Weights of a small transformer language model.
Training: a variant of Adam for these matrices, 216M tokens, 6605 steps.
Each number is 128 + 24 x the weight over its row's rms, rounded and kept within 0 to 255. Layers, rows and columns count from 0. Numbers have three digits each. The size before them is the row's rms in percent of the matrix's.

# up: layer 5 MLP up, 320x128, rms 0.158, rows 89-123, columns 0-127
# down: layer 5 MLP down (transposed), 320x128, rms 0.155, rows 89-123, columns 0-127
# gate: layer 5 MLP gate, 320x128, rms 0.171, rows 90-124, columns 0-127
up89 096:124085111152142115109115090143117125115114168132143135120103110124143117125153151105148134111126140106131107124099095135158110088146147096159127120146152139127104167152095129134091116155102147087104089095126118109114112137094167175132144141100136124115147179143118136132149082135075190127128093166117124122116117125169132132068149113117177134081146117066117131092128119116132106109133
down89 093:154124124109133126122105124141153110145146127135140151122112108156110152135121128131111139133125140131170101129133140145132143142109085156149132117130123091040116146116132112123189154097165103173150153154094181135138148088138104111128137131153132139150127099127082033111115174110121121170141156107132129113117136149127133127158102107125114114140108136144149131179153085133107149148157
gate90 086:109141145122064141150100130126118106104092113113108104117132183118114126166135138138124107158106102096129140107146168129126130074128107128178128104137141185178150136129120137126122120135135153157118154092133143138159162119142131149147108165152177102140137109166168120100077148142124120107121153137093156076141146107140111164133165143127079156118148130141157130102113146147111173130132
up90 091:150165170098135123156109141151126106126113118140116106107139158125127103131150171126079098103156103099171129159163129186140118114162112121176071124120128153154101127145105194089060119124111111125158165118125119114139165123157125123131138167148137161102115118139145120129107168123109101101122138170104141097134103130140141109168131154110139134145144142138131132113109095143167125127153
down90 087:130157157141115142131125130148136110140104131125132125127127156146120155159136142097124070111145094101106138171164178147128077137124110132164113105162125131139134154147095145099103155127121137100113161117115118129136167097136170081141164156151169141143109115133127018103139148132109141131117161156130132138164090103139143107152112105089136145119135128106141127090133147093131116143143
gate91 091:110136114109130104146106129141155140157166160129151112177145102152104118165115161123107136091086124120116100138051130098139091114135126094145113096158117122142140107152125157122160149142144120134126092142145129138137137134104181135139104166093134139174088143119157157098086139112169131093119158105110139132162151117133084107127158165112105148108144142161106134119136123104096161088107
up91 097:135120116127140126138131115104116126085100110113115147124109118117124110097153103148114111153112113120131142137125101124072145159168136098089160140145154176105134133094109152143140136117117130151150174095157117136149129155099111161092146119163122119116136113103092098146153095180085180160155115165117107079093103115136138132178117105147139158102113083084133117093110128109146088136121
down91 091:111130131147123124123128093115100093098106099153111154112119106104157105081148085101112131128163114130132153137134090147089115130136139120107137133131144177114108103139109120117108118118134136099125124048126113143177149130171089135147148093181153129141167130117111218131123124114076134139130104157123129102140144117101137109120123153131118122149162126116134096137095131134159110183117
gate92 096:092109131130182112063141160093121121121119111097146111108133104127130134133127105150145125145127132139156150138162081158118120141134188125127128163148089103136088129116116151147110138178113119116114115093157144118102120154129126143171084152146098134124151088149180159134166149143130157137128114134142176089153174133158107154138122167142172115122142126132142124131125115177141120171106
up92 087:151107103148123117165144118108146142136184145133173119144157125121131125129122144123108089086158127101149132086117163152160142127145098161178128146100108131152132138149111102126125116132138125162162125155115092090156151106176089118078148111156159096071117180126109123139100115118150083118137102171115116135076114132109138124134140085127091111138109129144150146136142105110143137092110
down92 093:140113143149142159114147121142111106102196160172134153133126159130127118121127110108145090119133143089087141082110130139122090117139106119112113147125139140082148106092108105143149135144108137104164142139146116098177153114169076115142135126173123119132156139132129212095111104087120150133162096132099171159113136113094109148123126153160109148103102108153121115116129109132154138111115
gate93 099:119146108124109129143113150156109106181129136126156143099190121070143117087139133138113120120152095091122131054135111123170132183096124113135131166163159131114132106088117136138107122131146157127087136169097172126115141098146136098122136120153134141143117089135149131113102129123122105141157143120121195147132113157104096110109142131140119103111097112090119090124134114141074121131142
up93 100:124134077133177159165124171105124181118131130122106105121103165146181139132134126133149155130117134112155091116132087135113122092109132161114112167127120104088088177169133099141124126152106148096141144115130149127144180113142091113124146105132136145122111137139124122138194116166101141165106113154148109141187114127118117169127106111137138102099106135140102125103087126139114121171115
down93 097:116142152103188074136122138092182152102099117117106119094148125148136139175159110153168092130126123135136146132120143140151110129090148107132125114122105112166097105093116141149149123155106130109149115171137127154129155151162155111130112118134092165123124119120160222125086087107133128134086121149095129093118167103132138087135126117117134106138162114123130102118109108137124139122161
gate94 096:126087071091147124122123176120114161135123123097140136116129131142171139119135155131140116125125106129081192123151149154109120188095158174121122117128161141093186106108111156103105137133095154178104125139120111108109109128123130113106115156105099163093109097118123122112131126130104107088125148103181158128138138152145092140119131132172113099141085137121139117118139139155152123136085
up94 102:128124107132131117157159130138102122131138116169121155136115140133117142171134189113159129102120119138121139126123119126163146064121117177145148167103145123092088130161127080113122112093146095171124100143128131136155119157154143101123132126115117121099100160094111113119113081124126122083165061122126105118132113136134158085120162094110090169138129167120147093133092127152129110125172
down94 102:132155158126130126140154088121097117107124156156143111168163126096090161153168101145109085136092103123107125153132100129135144086107082103116143157122113120060105142134129133146117109157128125124156160110137134116132089094173128099139135096159148119125147157151180173126091120130100168135117134147115106120153103118122116121150150080122136127091116146109134170119094138147076120109108
gate95 098:146129178132133120105192139111130123134136163169146129156137115096134127118118139149110134098048125135131114123112162141185103105136164142114127149161119140120092157145121151113112128153135135130134130183117093111105133158139099116135129132090129061079140104152148149165149137105136138122152123110173137127136142136127097148096164117120166132083114121133097113123177154110121108115094
up95 094:123080157140145170075146146121119124108147173093078177103169163125143122138106118164124124155127121102116113091158139144129127165113111147130122111183114133120142168137141161144105143149119133177136116115155164129186102113082113128166151113119136142104149084112103123161132165107126136143094120119160152117101098127119154143146113132101119097083122134154145129157138125126141145100156
down95 099:131122141134137133146125122111137078130136122139142144173167171133096138133143167160093113128123125141121124124130147123133110118092159085123126110177145146034130151148113144126101132095154077165120143148086169116129141137132125125127154100094148136139114104115149038120146106092137159187127144097134138109125135128151119159128145113164131135132097140153113132147153154116134139139119
gate96 100:152126165092178116094118144112113126089097116159143132133120143143111167141134094104091087101150143127142115133123164155139132088161102111131125164104177102122140119123107144114124060143142103091152138093140127152123146145145095084131066124117151139087131114111141153110136123142129159162157120107095176143152164130151137134080132112128131106119161122126105119131130175126124135120080
up96 096:148175116156127119118140142106153129177146113088126087104132089133110131116157167143183142132111105132137129113089127146129092136134157118139099109153130176134122158130135110118132147112092133162148120205144129129094146141116090151163123138152130077187102106094132147148143151113099155138146134146148108116106131128134130131186085134147105124104101145117163131155109100120147116097161
down96 095:112171143123170142110159157164111142154149118130110149128162136156103161090100137122102092127132119102089147165151116138147140094136149105137144156089146101173107091095142141154098129145126103103119135104158105152100159123129112128124128132147154172131155168110140208140128105099135135106150119086125194096104140147147127108121132133151103132119152154143147105158136131140137150089109
gate97 101:128155112140135171158091147113090086144146103114142085122148125113094114106177108128152099125064094121133135128157109126107164137096108139124178128099118104172132123167146123144122121144165124101132121162133155153121134142122102125125112172164097152110109116117153168096149111140132108139136098131129129121095141126142152076086169084105102152131175160147134140134096121148147142109149
up97 102:121129141159065156099120138107080154134106135104157103116105126105095114090122109118115154115130145144130114125139121100114118140105094161138142178116113094146132182151120144207119133134156143114115094135114128138103159160096153138123138118166131142090119103097106099100154132149089081147161118132121099160129142151104119083145132113109146142117112105147153101175121109110174138116136
down97 105:161112116143108131101165121141122170110119153147104151122118124148122135182079149131115139106150117102121090119156163108130118160123143141128102168138103113134139132106144064140117124138084174155135147102119115111174093136156153119152153107097123101149148150135088103140104128150085104189121148103139139125156104098135075139172091163110143116096107111132108162118133124117102124144105
gate98 105:165140111113121104122146111140139130155108089122158130133116115145101135125157128086150120149116116085131121107190153134145104102123100117154168116111078086127139153169119145146113157165115131150082132070115093104138118164098138162133132098117129147103124130092113133140118101105099165153142129147129137145134122109101142094079151137169168133126115134133153138198150136113091171137130
up98 102:139081126119120095099098114168091141119135130085131119102133095136155162131071103155103100134108159161144121116130114094140099077154125133100152134127171151108130156113149111156142079121131132090115150135117127133169150100138113138134122093080120152140134118141095114167116123156125137151159095142108132104120185124164114109124111104135156094174144124122080130100095099155137123159125
down98 103:138094160155102168111139116122111117136136133116111155126155162147120123112141103168106157129140098121107163159119121098131147134128126078148102141167129140137126147108100144118127122086150083150147142125155086171130161124146143122126134163137116090150140142082171119108178166092167138121153138084115166105154133091092112172143155153089129174108132116158123131093087129113123116142114
gate99 103:089145096142160170120105145146121162130124126107191107127119124075120086143131126092121128126110095139165129107110102120147121102104095117157117150125145143138145119131167113094084104140137112174174126150135106122161150151139116117111133131157081137089155155078147142134128111135175135120134157124141144113114106130154129109111122150096063121158118143079156137155085096125123137094120
up99 096:100103144161096150125105100153103097135130152140156118188118115150091128122136111142103161129163093115134131104105109141115131093131118123090117148144126119123142155133098090133135171150159138106148141138138159110196137070098139099139085062126124191135130159156159143118136123125093150188124108126104105110136131127115114140101127141107135151112093140126086138133104128144146119111102
down99 098:111151134113162117117147122156128115080121095148143139091128158154173131130136138190168165185124145138147138146088147105095141151130139131183118102170069113196164107150117145112101143109117143107149140136111132151137076131137166129132077095142130164126151143144081113122137136090130116169106116138123136103132148128150143123115134107117121147115159138151100115131142121104138142108118
gate100 093:175154076110142141152129147167141165140094073099124100113138126106130148125087132141130154203130123135139113112159124172130102103122119127165135120124115103124111156146142135086142123107111114144083117134141082147137110176125137165098129130125111168153100123147112141113136139128157124150108158140161103164117121088115096147148087115111121128103145135114138087130159116115082156159170
up100 092:128100139116084103130145105098113114109118094090092153138138140128139114121115117128119137121097123162099140107108154118150134105140129128109150135099139106099163155117118104150159109134110132124128147133112143173184111046096139116144136122108099171117110096133116096177149111153073123142174108099142123114153091120122191102128155094160126142125141078147112149112138148092143108131149
down100 094:105105171117093181135176122110157116150170089168077169096114113144142135130103124113113119117134142149145155155084117131108148106151094156111120120140112101157140137125126098165108133110108108102140132098108134110113148078124094120139116158129141111142119130131160185145124108068161148101123118162093126111117145116120149152132176120152182167145116124154139120103122143150138118097121
gate101 108:109140118109112084135095179143105124099103112145107138082121125112081123108130118122131086149099120161128119099162156171110160124137143111113163170127094143126145128127155146140131164186108098149140119093114123104130129162132124134122137102084110135118106123140122150135128112090105145141144140175128120128115136127104100128121125131106143173055176173129128103119158146176144109079110
up101 107:119129135136128150150126162213131092146155098102157143100168139135139119123100076125141120117104133123082097129110121117188094149125133123096094127147166115120117136114122123114120102119180111144126153147124123144108162132130109109176138115091139149155127150127131114090105124101145119128107153126108107150122143160173109126077126162140140079144139143150138084108110116119103142159072
down101 108:107165107075109110139095122104137110123070104107134152093129105121100137123122160130113137131130062145172122104132154127120174111124117089114139187106109128097142117114127206124142165112117129154152115113115142130163111107140123146126152113089111142120157143092128147094105148070141122090118113120122117111141119142129136150124157112094114144120177189145122118152142151118142120146130
gate102 088:111141124131112137109122146164150119126170148137153116117148123133138109116166121089136132149117121117174125172080124129178113149172108158173142094091131184172132161112166116060126109110133084149118089127151151121100093096135117129129133108089157150158136133133149172116114143153113139141119134132122123142157132136135126107130120100126111106133149112102119167148162113138111114199159
up102 095:160148122135110105145143124107089151142122149116091110208169112134150110181093143126127105111151103108086141133113176102106159135126126167133133121108155123135135118115139134105137132122175114157112115112153110148129166079160120089118088127174157113111168143189129137129123084113143115104139122100139145113147157145092129127083152130105120144144144153145132103102102141124158132129166
down102 091:086135121175117137151110119155123118143147115115184128154125114130089126128121131138138109116080139136144173127173116111144147102173129137148167104079076113167146130119111145131178152156126090108136136153131140147114137110149101107111103130132144195158141107160099079173115112145135078128114125134130082147112161122135146095127117136112123169138114122150134144117137139094112158171112
gate103 085:093114111145120169143090152157110124129115100116127106135063079120106175096117144117121131133134111116119085120144120171131132141129138144143116115130102105107109153105135086128145143095139086136158140125100151140120143122133117135146130104126159199182068125145135148113122134097104132106134132113140112076177148130101137169075146140134102130133119087093165131140107108125101126097146
up103 092:090088145137158124131137157136091051149111112123130143119149111120126135112142153157126111152159149154120146141145114155175172100178116129106086130162158129138118117171109162166144167147101151152119113149077118168131142127146148112114164127097119152126099124116118127161125153101126106119110146147127136141089146195101139120120163143148134166113144129092138132154102105095149126144136
down103 092:103126126128126151107134127128130108157062133164109127138130094139146143125136140151101129068113145158133128117141129090147141146111088136130150096099143135080125152195120147144094105118148165113120116120150144130116188108160139136127107100133145127161130152144094135085154143111123106118115135141142110101171071105124145116073125163125125107128087124131188144123107088139170113133106
gate104 104:136112132129118138153117164121127131113105109092144131141114107067091120102109107126159120115102131159133132130155122133115158151170078091179178163115128122130139171114156124117081108140095103130114135097133166149173109133160151100118102118128103151131078139116158143118157145098083136133140093111108120119151135116084094151092129092090135163081104130136114121122141091102129118142141
up104 103:146124128149144135148088143089112140127175140110137127120150162119097156170149119105102143153181137120114083140111119129153111144179121133110134089109095135176123150135176118071133099075131135150140130149160112139146114111129077103147095102178117101100089125091109129105151150107133144131087134126145143126150135154179151165136122132141117157141131114146149117131108142169107130095132
down104 103:105096164112111122125138149112096128122098094109134164100128096126071123070099135154135087090112150117125152132118150110156182130111125109142107130137110123127148102157127159145101144152130121107128110098106164105138115161154120114101144097098138142157167128147206198141116100163158115106137140107098125120139109124115115133119147120154137156127138142125084135085134116128136094162104
gate105 104:163122067144128133134138123146106155093113133140120107121148091111107111146151123167125118106110140156133142086181108124122166079107149136163175137170133102142128121159121135160204145148123172096118117145139129082116138170107142133085140131145126155098147129095114129128165112121085092128155095127134124141089106110115103121113156129139117131119160171148110113145126146153085102125121
up105 103:121135130186116086069152096100118133121105115167119174096067079133138114101168136093130113110131131159135132126116112112142132149113115112106158145117122103108145111116125148127125136121138121114167151117159167059133134153111111168115165117135112142108123085124091135148140138099075167119151122123159126172137097105084121154138133115113110129117112121138096120106135122117102100101090
down105 103:147157168100129135207114117153158146152162148106134098170161159123123136128094112136109145142121147117133110183173141140095099151140116101120126081124148137176132160138145144126101072143123146113119125150121133171135117098120116101118114123092098083176130144167136100128131125137140096119096144132119109132161154140179120155121158111120154157098113121110141153125105127153169116132138
gate106 098:136145104156104080125114150167090105065118123161168140123158130093158147098141134115108137157145147149144130156126122134149122146107164134114142112159128095145125158141108194168115141155089136138077113106143109131108114150112111147126145074079113163107135156106144147160144120127169129148152132098082156092131114149132165146103142122150095111136150155127120168143127140133132106149146
up106 096:110139112123125101153084166209137123146115089088157168139151132115133135114140154104148110134129125153126114143153172154108108123096151147121082124109105131130104108116109147129117134118136105083143148123167118177158124106142153107100162102099150115096123163141084137137142136103148108171141113128138142138138116088134107154127095093123156128152119066165123080152125149129137118126172
down106 101:118144140117119126107104102128119150106115128134164153096151146140109083089126110157100136159091115114141095116134123141106096144131163137106098088105100118130143150113119155088108144064161114157122160093139116149093146108135093135113125124125148157123166160119127159105133112146147129157103107144163159111113102102126125171137097143090172114135170114163091102077105151107171164114128
gate107 099:121117123120086113142109165139135183092134098137109117171133092104148155162134125115087116159094118105162111074159144100137155123099147104126121130104105112110133153137149138158144136150125119102135144165121105125118106116123123134123110158192132141090122106125120156144107121149107129167132103137124181151107150095103143143126111086159108129113093134080063149130161108176149134132153
up107 103:132116144151116143104129108159170135074117128165096138171125104102087135135116117135095096159072143136130114116116136093134144116112095147148131114126072103161160114168128143182181097130100150151104152108155130122107109151096145128129071125115110118131139088143107118121154126166146144149114132132068121133166126107141118118127149091113115176117129140119126144117163137121175111119146
down107 102:175144143120153165154152128075115158097130105132148107120136125110172123137114117120102170106124124138161146137139135143145100102122145099127093132107162164092127107096166111116079206113116099104135097111122101147128091119148136122136174129134125129155146145121134079142159109127095120123125139090148115116158145141119156155123156097158111089100110106137102167098166112110163134121159
gate108 095:136140140161155100101156160129125119093161152120173199129192129138128107128134102096104152141130157103107150108132072123097101083132124100147148150125117147163139090095104128119135098135114164134137200114135143155148161125155128130119118137119136146167147124146148150142111147165087121106138082162112130125141133157142149116157122135167108129145135169113122135133140154159137143143091
up108 099:098121100145139140169105138122118142147095153150089084103134077130111161103107147142134113097128077166136132134130120154182115159124104142148131134113094133113099142141158112143109152149130148132125069144191103106102155138114129140131153121122078139106083148117151120133166115104107140180152174109155102124136113112176125129067151117113166130132119150113118132146128112121133105114140
down108 096:134113114108125106102145141157088121130131100091109113129122130146160109063129098107107118145131102166155103133093127133141171136186122115154125159130152134164137149156123151131131141143124182126119137129106111127128122164138141132125094139155133125079119110105168243091125140099124155107131135100142148111128119118113120094134125169176127165129104147121136116128152128099122135101117
gate109 097:110122142114127093142176166097130110121123087141161106132157108125142114154163102097126106140089109110120100139125178135146127134115109122149129082133186071135085129111102138098149144137075168136067139134119136144128103151115123130086134144117109142104136127127153119120118129138122110108112176087118172115102120137076087112138154121155108147159172146113113103154153160111140136131125
up109 104:123132176089105134104121108128100135139148150103102148125134086150152153121118121140138138136138099111142098114134138101130107111186098108170149143118127138110118096125160140123067111114100132113144145154108133120125125140090122114091141092145122204125100147127136093121159144116189108154148113123141134149133131122082133118190137085129094125156130114155102152162069112150110141124159
down109 103:130126144139098165109098115102088122166108126115126143133106151125123153112116126157121129115184114158134136126099110112119113161149155078109138154139075139165122133174125132161107104072145097140182107142139128148153104151133114129162131136129149126147125133136113082119127136132105172167135087173131104131153133118185150155129140130086142133120100098141130176182099106154095128132109
gate110 099:156122097097144126082135131115124143108133149163118097135132107135089117114136104128108102106095119105117126170106144147091152156106104146129140154139151159126144141082181128137123135140115147107152166093132145152094155121088131101172121130165131132062056096134127138127135121159136105159131171098164117134142123138094124124109105092136079126137166119104114142109110124089134167121097
up110 095:111134152158121115131155138158131150148101133106092120137150173147128128135145131109164114137127124147150138140142087149140143167110104145127142104146099156150120153122115161141209145134118120147109086143130109183118175114111118159140135114131152114120129100145080161133134089100133129116098152079141110145150144195141124083083141129155132143117110141085178143091109148154102138127121
down110 096:096134088103102128098134169150152095111154099160161109132120117151076098099181125110140107129180155141123127134144175126114113100167109132151131136147129159153111096074141105137151096136149107143108134133114182155105144095127150144130127140125107104139159115126163083151135133102104113110169166097161109082131124119117126127075112128100137146118163146112142131134133118095162109134117
gate111 098:122097163143111125123154127140118152124121131141181159137135093132125109099155116148119118136150135119127159127090162137174116107123132116092094113159135082149121162181097108119119149116115159104137139105103084108133141134136121106130097148162128125133140135151145164091113105128195107080128163116061144107079098154107131117116150120162157105118104133092128110066125106138129117136114
up111 097:109139146139189161087087109138160091170144140132134084139133175128112186133120137098122139101109128119132106083122108133130106137176137134167111152111121140110150115105123098107122135163134122139123139156117142115115155137139101132108179090149125131136098122130103135156138148152082113154142117136120072154170172111181130127177136185125114131122145093151157128135102134145130138139118
down111 094:122124173127144134051162136133137104140144133143149125128135153122104114174103130140142125135113099146133093117147115105118068125110152129149147133137127125090133135094115121174107157166094093153131155146154155137121164158148128138106158116154135114143095130084139168186150139127104117123134110156140104149137153138143129137166154124061097104118158155142143152144070122168138142128105
gate112 098:139115160122169121147134149150167135137140102077138145182128137122128071132124124104109141103141101189123165141112105157152114115142118123099122152158141118104131093138141126110166108137116129135131090120112117137085136139168123109116151126124146134089133091146136162088100121130124162120094128106097122125087139188183159152119122138114149169090140157098125123115171105179117130151114
up112 093:163167153106164086096145133132167111144084135068100145140095116133085109109107146124096150171141087196156116128142144114157078113155061131139165131144113114118118094157133116125152126104120106170111115119101114132145143131107146114155086112124161143117115124129152125091104111100141112139125145115087116103145104172122144118133146127111106116110132099137141101159124095126145127111142
down112 097:136118142083124141128116093085106137145125124124072180121151126127126125125145099118087123115117085149062129135127169108140117099113132093134086108072129113037157114124121146098128085122102135107143106144123099162122135163111149101136115103119116149151110125126099097142159104116126117171113139124114113102121103141121129119127089130131098123124113166169100128153132083110135149125149
gate113 114:143116138113119130089143161087127136175117108106165105136136112097089122091104123136122125137060101152146148128118143125118123151153109125091113154162126110162124131162147103122131116151085129117115150127129173154113086143146127143168132108172134127085095125135180133114149110129137118150141099116125138141129141116121071102107138131134118152146132121151122102177140045103132164166095
up113 115:139138158132129152139150152133147111094087116134114147072107137141187115143109093159116133137150142113092121135091119119153109087156120161073089096106110094140131105108131129128156158129142105081109198112124141148129124152144149150173103135155111080132136115117168167162102152167159140126104138106120139122127107118161148111171099138129122135142124101143113097151086140139138148130125
down113 112:127120154106135142085143136097152139189072111113140110105124174111117134067100173137131161155080096098119132143122136158119134118137092123119131165129106148172098099188147094105133095115094114127094137123134154146113081126135115158147103102103140085097093153114156109139128094116140139139141120139123126135131112114133138102108126125127146135166114148155097123177115095107124150099123
gate114 091:135137120122121090099144116160131125113145139111147106138133118155130123172100130114117109129130122115117129143135092128176161119107134102152120093136159111121139132112101123104173126161135091162170103103144134191113156103170116154139153100165140128157166151112136129134120085131150105130096112113166078156118166134142127112120157106076140152124150101165144159190150134186137116146105
up114 100:142069149118122157136122131129108168122113168178103139139155123113137130131153139135112129110122098128111140119170132140148128120149144150123146148108186100102126136134161104103120102110148109097110082170120124173130146129110117096116100112154103131175134160115093118105160129093082121179149136127136090163113131168155202091144128111147151131129169114134131094136096122144119122155107
down114 099:153125122159159159133117126086132084146098127150152135116105140120126153131128152137112121130135167150104150131083187177093106126149141117121127145104094125110123138148148117138097125091151156095083170139107128084139095149159133087133093153078133133099104065139109151124128130147110156121151105123099161114162104133117158163115104140166136125113119149083112127119118159095101125101155
gate115 105:146121132108092142176112161144105117112091154093136101157170156155131124082109121124154110148126154121108110129111125133133088093137142135126122191146143138167127091112125140148130138146073159103090102130154074118117124115087171099126133135113145107141128156079134154150149123066118117129169127128100113114158149113133116135107127165163159110124163150095096124171129133140147127120109
up115 102:148084119121112116133131129132136110168147136143165142166125087128145147147134128124117106133113107179142095113143155122134158164150139125138145114121098093112102129102150107086140097121091139112119125120127137186092145134117115128141169169103125108195138146140116138157135099111147099127154100095151070136141162125125090113101121103113133098126161077119087078089151124156128122164113
down115 102:133142089143142110089139132136178125124123133144162146095132101121127102150117105139155131110119143142125155098153121117125192144101134145105158104144110128127136126202135127141124123147156163125104134155135152130131148120167093118133097080133166180131153099164111084085097114169133137146160143115162187142096081142111137105138087101117138137127116109150140135094096108149119109114128
gate116 095:127135092141138127116168171104141150109171118139088083128123137132113092122165106099170101159078140143138176106170142142125110153156132155082126145133152126127129143095108123106120087127139139103085092115112126152137127116138131126115118167140127120131158122107147144119138117112119150112185131100207140127107088119116155113107165102121141134061129117129123132154141160139091141149140
up116 097:095095090142119117110136138125126109125160108099136087111138116103114132140120169166142124126121106114115149107153107108078108148119142075143120130138165143135140116124164114126090147117144099121124134143108132126130118111068105136127153135128106123109144090135125114127145157127123086191129132162150112116164118120126096125173143197143130128101092162122066092169138120186138103093149
down116 096:079136093110095182130109113114123141133143141191115128179141131142115123124155111108146148111142122138099123161130108108145128142133101117150159113153149171093144117156140152117147127172155074136175157126119139107137140156188151092166103108133122131151146128094092131091137136142125115128110139153101162133123126173127100148128109137092123129152132072134108135153115161096143126136074
gate117 108:147102088111156097129120096126122178107141065106169122133122125158116132134128156119136131110121121114145130163140151140115157073165103154110129111148151114142125163150139124129151089137079124121153140103147091098138146132104112126124097110149132106094124133137140181103139171141151140080136116092125122103103159134081140086122132178144108163119161159172148125179112111114112133127100
up117 098:149174133109142108143123138077117131134162135184158160136119132099109142136125167108148129106126155079113172145111123128116106127180185133113135098106131112128134156184185138152125103140131155117131178121140124094128151141102113123137098129115129136173132140132083142139098137126109168139129159098096116119144152137092138109137152108131124101092147144133168126147154108097149192128117
down117 097:083127113145104119143145111155115152119138166110090085126119100137121142135133117094177091117160138148129123138186155145117169114121111135088135100117066092132154103114127080138098128178124090144103093113141136138128136157152115130127145109123144112156100131094122113118177103104173130109168144170157105116118150112137153110132158137124113164107139139109125128105149172143158103138173
gate118 088:092148123108187159125109133176142110132125118093093133142161126101160128172146114132135108084150151101098121141138119127110121082134174118100153133149127117145119127145123156150142159165149119153111165139141125127168097128110136158132100162089155095140136165158110158113151089122172156107136093116110103123128139113106112147133118164143113116079135144115140108150084168160132155097086
up118 088:108108153148109123139140127162130133118156135126148150072128148135133131142087124126132122134145148115159129066142110114136140141090160118131151100129110155121140115090096125112148121160137132128107114099119129078094146141154117082116190110130087122108174106120114120157111148161137031125070115127131116108113143151164118084145161129134126131159121142121124128130139142166126128179154
down118 091:107142158211116136096121139145155107123133127087151103120150115144136138159134117128136089101102083122109111110076129101142173165130140117127101146114107121094120131150095119103118126096137154138120140145126115091121082150152087104116131112144155137114154163118177113141131153150090119129114086151162101111097120120181140107135129127179152165132123125121071150105130150142106132110111
gate119 097:118118122126144078110126143162103099111174137128173126080151127149127173154143107117151141131134095071164171130102149120149114156102123103130116110174174132145115167166082129142136118164133187129125122138135177134131154137136134119155101122156139101136176139143179141091104107145124166120120132094146116124119131158104127090133150139128121114138144131079109127129129121098115168158141
up119 098:088067165121121153126159152117140142141130125106142147134109131113107136141118149166150102120150104146118105134171128153127106136168105103137089105162115167107111169130130142138131110087103127152157128132109123144094115145142072139140118112117112229166117133121114129145144162141129112086152118148139138131148133115141167162106085151135116102076122148146129137080130121133150100157138
down119 097:124123138082122143162081149113186105153091116114113161172153154118103123152119134133100124131102149149151115121141094096084157156101120100133154183098127105141119121137160103103130129126128136094125091112106106112143125121136091100104129116122128134083123141125098177124150124142103151111123137147119132148135126147138150157126160128131113127067118171177080112142116122141063128092105
gate120 098:112144195113187145174124160119122169105130122101118130112114133106142113121175113098136108100117141118151106135099156164121126122114127132134099102131160100129164104175137155096083132120150116137098131133141132099082147113094119122135112169112118093127146134132168169137115108113135158107106180134129143102120147124116134134100085139155092113151113164092154089151094138132132184130131
up120 097:120107137129144100095154180138141149124076155127134126111154113086166126172123154094115137106141141102138110094131175122111115163116158129142109116138129125122124118133109121116117172127126129147105107164106120105156107154100143130108124141120164080092126076165139090121112119131132106101136160131163102136084107137132119095131101111171126152155128136152119087119104169075077112165093
down120 101:142076171127094094139151156121142155132106178117105108110081124124139122152136141125115109112161154138160130131138164142130153128132141130118113127147137119080155090127111097105126142179139117142118103148105096105105128108113128138125161124098146113097136098124114083146051105187081144135133114142155097121101088098112124146129077105141133087117108154125090104129115126098144116143146
gate121 085:136133174124099132134144089154139152121146164156143094119115119177143084073125114131161120117132139157140128131098154116106141127108139136154135125128131145125134132124127077083156117148168133126134113123158119147148160167108103171166104125111136162155117125119151147148162120155099129120163087138127074116120095128120109143130124048110161110089152134159093162135113085103147147144126
up121 089:147110079122140155129115147146146131139173109096146103141149105096150124156116108121136110112110127143131152094176108089106126130130095129175135164135093116131120129168133122134109129134150115101124117120109133118091148148129132103127125088167131116117117174148119120094123136088145130215140112104152143136146120113090092143117170121115122132123142098152122051194122170127105120116114
down121 091:134137121151100129093115156076156129126113098153169137089117128091152148193131110156157129143149120116126119140134100170138119115167131121118142122086129088170136154130100124157140146102106088082127132112120092123138129092113179107085164139160140128149138102145083103148111145136133099129122111131149152113084127126142130141110119189095115141140113118148132192113125104143122111098151
gate122 096:148166111108099149117133112068150105128139130141133130144151170086135127124138124112149105125129100113111175089180121098177146147088139137145120111113107112144123101114138101159136099128091139119140136105124146126133124130153128165093145140121152104097132130108136128122143113103155157142116156107087147124116082142103159100115112112112163105103114162169131127090117133098060187118179
up122 096:102142060142100146097119140137131112137160103157100134137156173130130119133140134087134121121129123150087144118143122139143138118106117125169136172089123112175142108135099085149121102168137133129177172132136138143152126121162123167109116132142179117153122098118131115119152107135157107133169147152089154113128104171116149142123186130126105110097149131132187126146126120140107195108129
down122 093:152169139184104119169104174159127101123127120145139154101143142130171138119145110133120171137148165147141145129085122149172154159115116147151096110124129135098139174167153066155152109142147135119125135146089169146093088142104120121103134143118143124091110108134112068080125131120143110135143134155108118145132096118147137125094162090134100112099113151102114151106149125119096144148118
gate123 096:138094173154189097132112163159128165141098096118130145096144156135131153119120091143089109146135146093125129070111112192102147144153110126142099173178132086175170143145141129119136169120149143156116082137162101131158106141152116128151105142124083133140125127122104144125127128151157106095128141141130158124102115132122152162143122144182118145123142141105149134137133160145148133120120
up123 098:104128105133095170087148114138119084137157133151146131132123121116116091107139146091146128106134120145143130168080112117174095096111158111077136087061141162099113133099118108107126105173074113106149187104111125107113159113139106125120122116157171104137116128107155175136154165092099129147137154120128112115132154115145107082127133131095111110133093119137118144116104132115108120124115
down123 100:126108144116147146114148143157138153096123134112148112139152138132125114123129146135104108108126141156145140133123108164150131154121183085139115118117148125149128120108123122152095123134101135125127151110153127101109135160125079106125128097141161128122103132142209237154117137146121181158167114147135123120109126129116135113147147177132180110165189149117138151142120138122131105118083
gate124 094:137129156140164135145105105148109119121090121120112143147118132110157158144119104147136130116123135099120132129164143131080157156079073134098163136090132146103165100120134078163118133142129113173153112093132138165108111118122103138125152100125133119111137155117104145117123157150135162098073135104102146133116149098131069179164155104091121151112166130108134133117154146133135078181108